Part of a small language model's weights: no biases in attention or MLP.
Each number is 50 + 12 x the weight over the matrix's rms, rounded and kept within 0 to 99. Layers, rows and columns count from 0.

# layer 2 attention query, 576x576, rms 0.0482, rows 0-6,64-70,128-134,192-198,256-262,320-326,384-390,448-454,512-517, columns 384-431
61 43 54 50 59 38 40 45 35 58 48 43 73 55 47 45 39 44 54 57 37 39 44 46 43 30 51 51 40 63 67 52 65 42 60 43 61 50 57 64 50 38 40 61 47 57 59 56
62 60 44 48 60 37 54 41 38 72 57 36 72 51 41 48 51 47 48 50 35 46 38 50 45 50 49 44 39 58 66 43 69 57 52 49 52 50 59 69 22 44 43 62 50 51 45 43
57 35 52 61 53 52 40 52 44 59 63 33 46 55 58 52 56 53 48 47 35 57 49 57 52 54 39 52 58 56 53 64 44 61 57 42 68 58 47 65 30 46 57 49 43 59 48 62
52 55 53 40 46 48 56 62 54 48 36 43 30 54 44 69 54 45 46 64 55 58 64 45 59 36 44 47 54 53 38 65 41 21 46 60 44 54 57 29 66 41 44 62 58 43 45 58
81 40 49 64 27 59 46 43 45 63 61 45 67 48 69 62 46 47 39 63 35 51 34 46 54 50 56 56 42 67 70 45 65 58 57 54 50 57 56 49 31 35 60 69 57 55 66 50
58 31 43 60 55 51 38 41 40 49 49 37 44 48 56 59 83 57 38 61 35 52 48 54 57 57 58 68 60 55 39 54 41 49 46 50 53 51 53 66 42 47 67 42 55 63 62 67
52 33 53 67 72 41 48 44 48 35 49 41 43 40 46 55 66 54 59 61 44 48 46 55 57 49 46 55 56 50 55 62 36 66 42 42 52 52 39 41 34 55 48 50 58 51 66 48
54 49 52 58 38 40 42 33 68 63 53 42 75 51 48 36 27 68 50 50 39 65 46 69 36 46 33 46 53 63 51 54 52 53 58 39 59 53 74 70 17 00 45 59 24 57 40 47
58 51 34 40 30 48 46 59 68 64 50 38 47 49 47 28 31 58 47 65 51 55 63 73 47 61 28 60 55 62 30 49 52 46 55 51 55 37 85 69 18 02 57 65 30 51 32 65
42 45 45 46 11 16 50 36 57 69 35 48 57 54 56 32 55 56 38 61 30 59 59 72 57 57 28 48 43 60 42 51 62 46 58 47 68 41 67 53 42 32 70 56 33 52 43 58
59 61 42 52 51 56 43 47 39 29 45 54 33 56 55 45 65 43 45 44 43 39 36 40 61 45 75 50 26 59 43 58 48 45 31 57 58 66 44 40 47 50 40 53 53 24 40 42
51 54 45 48 47 42 54 44 56 69 52 53 51 61 54 36 49 59 37 54 31 40 47 61 47 34 32 35 46 51 36 46 69 49 63 51 47 42 55 66 29 18 72 58 42 56 26 65
49 37 51 66 47 38 47 41 34 60 53 44 73 46 47 59 59 51 50 52 50 54 49 58 38 77 41 59 59 52 54 42 54 50 64 49 73 50 52 67 37 57 72 60 55 45 71 57
69 56 46 58 19 39 53 52 55 55 32 52 47 43 59 35 49 58 44 38 59 26 39 42 61 61 39 58 42 47 49 56 41 48 44 52 72 40 55 48 46 32 42 61 41 74 37 33
47 40 42 42 33 53 39 24 61 59 40 45 75 28 57 42 39 57 49 51 40 65 50 74 41 35 42 49 36 72 39 39 77 36 56 46 50 43 62 58 33 30 43 65 47 59 58 51
58 49 69 43 43 58 50 22 77 45 46 43 75 42 49 45 36 52 38 45 34 64 58 71 27 39 43 55 42 73 45 46 57 33 53 58 39 52 53 58 46 25 39 66 37 57 65 47
55 69 50 44 41 51 43 41 61 52 36 57 54 33 55 46 49 64 45 50 40 73 63 61 25 56 39 70 38 77 34 52 63 46 44 55 54 46 61 52 38 21 46 61 48 49 64 39
54 41 39 38 44 68 37 47 56 49 45 48 41 55 46 52 58 41 56 53 66 41 60 44 61 33 68 24 47 49 41 54 53 64 56 45 34 54 62 24 75 51 57 53 61 35 45 53
54 56 46 61 42 39 38 46 63 57 34 44 86 39 51 44 31 44 36 49 36 42 61 49 32 39 45 55 32 58 54 54 53 44 44 68 46 42 53 59 27 27 41 65 42 55 64 42
60 45 52 39 47 38 52 41 36 44 58 46 56 48 46 53 58 52 29 53 66 47 68 67 41 52 43 59 34 53 53 47 65 44 43 53 64 44 66 65 26 33 50 50 49 53 55 59
47 48 53 41 56 49 51 50 39 62 44 52 42 68 56 56 41 56 44 46 31 50 65 59 46 48 40 64 50 52 51 57 60 32 60 52 40 38 65 52 38 42 48 63 59 61 66 43
67 43 56 47 49 45 32 58 48 38 41 41 57 35 54 29 27 42 44 50 49 53 42 67 32 56 42 44 44 47 49 50 58 46 48 57 39 45 73 60 40 33 51 72 59 51 43 55
70 41 57 41 39 52 33 53 61 44 66 35 67 48 61 31 46 54 51 36 49 37 40 63 35 67 44 55 36 63 46 43 52 59 51 58 48 57 67 63 46 42 52 58 38 35 28 54
58 38 73 52 37 44 58 53 46 47 48 43 38 46 56 49 44 64 48 51 52 60 58 54 36 63 34 66 54 61 63 34 54 54 61 55 62 55 42 57 47 40 48 51 49 38 30 79
51 61 49 70 34 54 55 52 45 44 62 48 53 57 26 59 41 37 60 63 39 30 44 33 40 41 61 42 51 54 48 50 62 43 33 40 42 54 50 52 70 57 68 51 32 54 53 50
56 37 52 53 36 52 52 43 45 50 63 41 52 37 63 33 48 57 43 48 27 62 50 67 54 50 31 67 52 53 46 31 57 48 57 68 50 50 53 56 33 40 56 68 55 53 44 69
44 48 54 47 44 47 40 57 23 55 56 30 46 47 51 52 57 68 54 49 55 52 54 44 37 58 52 80 68 61 62 44 58 56 62 58 56 37 73 57 42 41 51 38 66 56 46 61
47 50 65 38 56 35 37 61 39 57 28 39 46 60 44 44 57 45 63 41 52 49 46 35 55 45 40 71 72 40 62 70 40 65 62 48 54 32 59 46 37 56 38 55 73 68 65 61
66 39 78 39 66 52 52 52 61 41 48 40 55 42 75 32 48 68 49 64 61 58 66 75 35 64 33 53 47 67 49 64 46 36 66 59 57 72 47 73 44 29 21 46 48 60 56 65
61 48 69 39 52 56 42 36 44 42 46 28 53 47 63 43 52 63 43 56 44 53 60 65 47 59 43 63 45 66 52 47 42 42 71 59 51 67 48 55 36 24 36 49 29 64 45 64
54 49 74 27 66 59 53 35 39 68 23 45 57 45 60 36 62 73 42 55 55 61 52 75 48 59 37 37 55 61 59 75 58 40 65 66 51 57 48 47 32 49 33 36 66 59 52 47
39 54 47 52 48 70 47 51 47 49 62 50 55 51 52 51 41 37 66 55 54 41 33 34 55 50 71 63 34 57 37 34 21 61 28 46 41 70 48 67 46 41 68 50 54 40 55 69
41 50 51 37 43 58 61 42 61 49 50 46 51 61 63 23 58 57 40 45 36 34 55 65 52 52 60 53 39 55 70 48 59 51 73 54 49 65 44 53 34 40 47 42 59 65 49 68
51 42 59 48 44 51 51 41 43 58 45 47 55 49 51 52 67 63 55 57 48 51 49 54 44 49 43 50 45 49 48 46 53 40 52 50 63 54 61 65 50 40 46 47 56 41 54 68
44 38 57 47 41 42 52 56 56 53 33 46 39 38 57 47 73 69 43 59 49 50 47 45 30 52 48 35 52 56 54 61 49 29 52 48 44 47 38 50 44 55 19 44 58 60 58 50
40 53 34 55 36 39 33 45 51 48 45 56 64 43 49 49 45 43 54 56 34 52 60 58 42 50 36 42 48 59 54 42 64 58 64 38 54 42 43 53 31 46 46 60 55 65 63 50
43 42 61 52 47 45 34 52 63 52 41 46 53 42 46 42 29 44 53 60 47 48 58 54 56 42 50 49 64 57 55 38 64 42 47 47 45 30 56 58 36 62 37 39 43 59 49 53
52 60 45 50 39 40 26 54 19 62 47 58 61 44 48 43 49 59 50 47 28 40 60 51 47 44 39 41 45 43 60 42 59 57 58 40 47 44 54 46 50 52 37 38 49 50 36 47
59 49 45 46 65 57 64 42 36 60 63 50 18 38 35 53 76 45 37 66 85 54 57 35 51 55 54 61 54 48 22 64 33 68 39 58 51 63 71 47 45 45 66 49 54 37 46 49
60 36 45 45 49 53 20 40 51 63 48 49 84 39 58 58 38 28 54 63 24 50 49 70 38 32 49 46 41 55 54 48 72 43 48 54 51 52 35 36 49 45 51 43 47 57 49 44
71 51 29 42 38 42 29 57 40 53 50 54 42 57 51 51 53 51 51 58 52 52 55 63 35 60 40 67 51 50 48 36 66 64 56 67 58 49 55 51 59 34 44 45 44 56 46 47
48 55 53 42 54 43 44 65 58 65 29 65 43 49 51 24 71 59 29 42 45 46 58 55 60 42 30 38 74 54 56 43 50 63 60 58 57 41 58 63 58 39 42 41 54 74 53 56
65 52 66 41 60 63 67 35 53 63 54 35 62 43 52 42 51 53 38 68 45 55 51 48 45 49 57 42 58 44 52 53 48 46 54 48 51 60 46 58 39 45 46 65 54 55 60 54
57 63 48 28 47 60 43 38 68 61 54 40 68 15 64 47 50 58 49 76 50 66 52 50 37 67 48 43 61 56 44 55 41 49 65 40 59 41 40 51 32 35 40 58 40 66 58 53
53 52 58 40 52 48 44 26 66 76 49 33 76 49 67 43 53 66 53 71 29 64 68 63 52 55 34 73 63 59 45 53 50 45 59 52 59 56 55 67 33 28 50 63 38 43 59 53
42 36 47 45 35 63 47 59 56 33 32 49 34 47 48 47 53 34 54 39 48 41 36 59 43 45 51 31 36 55 40 53 67 43 50 53 48 47 43 22 69 47 42 48 52 45 55 42
81 55 48 51 54 53 44 26 64 50 48 39 82 44 49 38 26 57 43 57 28 48 60 60 47 36 40 62 42 52 54 51 52 47 59 57 58 62 63 69 37 33 56 54 35 52 64 44
61 51 85 35 62 41 49 49 69 56 50 50 69 48 56 49 60 52 37 58 50 55 63 56 44 37 27 70 58 51 63 50 44 60 59 56 67 61 53 60 43 29 43 46 35 31 36 62
45 50 76 45 57 50 49 55 56 78 64 38 65 68 70 47 51 64 30 59 51 40 46 57 57 50 64 56 58 52 50 51 69 44 60 61 68 43 62 33 54 27 45 65 61 47 56 47
56 53 47 47 35 37 35 48 47 50 32 38 47 45 68 41 32 50 39 64 35 53 47 72 47 62 41 45 39 47 57 59 59 46 44 49 46 46 57 47 43 45 29 70 40 54 49 53
39 43 57 35 46 46 47 60 39 44 44 35 57 50 50 46 35 57 40 56 26 63 48 61 46 56 53 34 32 51 46 47 51 55 44 52 56 51 68 52 46 52 35 38 57 58 43 61
61 35 52 41 38 54 41 32 36 47 39 43 58 46 64 28 49 64 26 66 26 57 50 90 40 59 38 57 31 64 42 57 48 27 69 62 36 78 46 47 32 37 43 53 59 45 59 68
46 57 45 70 63 56 49 53 47 41 47 57 59 36 23 52 46 38 55 45 68 35 46 37 45 49 64 55 54 61 36 42 46 63 41 41 54 37 70 49 56 54 76 59 47 30 70 55
68 41 54 42 48 43 28 30 57 50 41 47 63 44 76 26 43 58 39 65 25 46 41 70 49 57 46 40 47 55 62 57 57 47 55 46 59 69 58 59 34 51 34 55 48 50 47 59
74 37 42 52 31 38 39 25 46 59 38 38 44 55 53 20 44 57 21 61 44 44 58 61 59 36 30 55 39 38 59 45 48 59 61 64 52 60 53 55 44 23 48 69 35 47 61 70
65 29 65 37 53 50 47 49 42 57 57 52 32 46 50 56 63 55 34 25 54 39 46 79 45 60 39 69 47 46 40 69 33 65 68 68 54 57 42 25 54 33 52 54 37 58 57 63
40 39 48 46 36 49 33 47 47 45 55 28 55 45 56 45 33 55 41 65 25 44 51 69 35 55 51 40 35 51 39 54 64 42 44 45 53 27 38 65 30 47 25 55 42 55 54 59
54 45 55 35 48 67 38 34 55 39 53 38 61 38 62 37 39 62 33 57 42 54 60 52 25 46 44 52 43 63 53 54 60 40 55 47 55 38 53 53 44 35 34 54 48 47 65 61
67 45 56 33 60 59 47 53 57 45 57 36 53 38 66 25 40 56 34 60 55 68 34 51 51 72 43 73 56 56 54 54 52 42 55 49 50 49 39 53 51 29 25 60 49 38 48 61
58 55 55 69 45 61 63 60 54 40 59 58 67 38 54 63 78 39 46 40 43 45 35 39 50 48 57 48 38 74 35 77 45 49 50 50 39 69 59 67 58 41 61 48 52 61 42 53
49 63 45 50 58 35 45 46 44 67 40 38 78 55 59 36 33 51 39 72 23 46 62 46 40 44 42 36 35 48 59 55 52 48 47 58 57 45 34 46 31 52 22 56 68 62 61 49
58 46 61 34 44 54 65 45 56 28 59 32 39 57 27 66 54 48 38 61 65 79 55 52 44 69 46 56 60 49 57 49 49 36 56 55 54 51 57 82 61 48 39 44 47 41 47 52
# layer 2 attention key, 64x576, rms 0.0445, rows 0-5, columns 384-431
55 54 70 18 42 63 36 47 51 63 53 38 46 56 55 33 61 77 38 63 44 54 57 85 36 45 48 44 37 75 59 84 40 53 78 48 41 66 46 41 53 43 38 32 77 63 58 72
46 54 54 42 49 49 43 58 49 57 50 51 40 49 46 38 48 73 38 48 50 39 56 72 42 53 51 56 61 61 53 72 40 53 62 50 47 57 47 33 58 46 33 41 63 52 57 64
48 41 47 45 57 43 54 56 48 54 46 44 43 46 52 47 50 54 43 42 54 36 52 60 52 60 50 40 47 49 53 61 50 60 62 60 40 53 48 26 54 52 44 49 59 54 73 57
68 52 37 55 67 42 52 45 65 53 48 64 47 47 47 59 46 28 64 50 48 49 55 50 58 45 43 57 50 42 54 30 65 46 51 51 53 49 55 53 47 45 48 41 57 39 54 49
35 53 64 50 48 58 57 66 52 42 47 44 70 45 43 41 61 66 63 52 48 52 44 56 30 37 55 34 44 70 46 44 57 65 57 53 49 52 35 28 46 55 33 42 60 61 44 54
44 53 57 42 63 37 36 61 36 52 54 42 51 57 57 35 48 63 44 43 52 38 56 41 64 54 52 44 54 57 57 55 37 69 41 35 47 49 39 58 35 62 45 24 69 64 46 60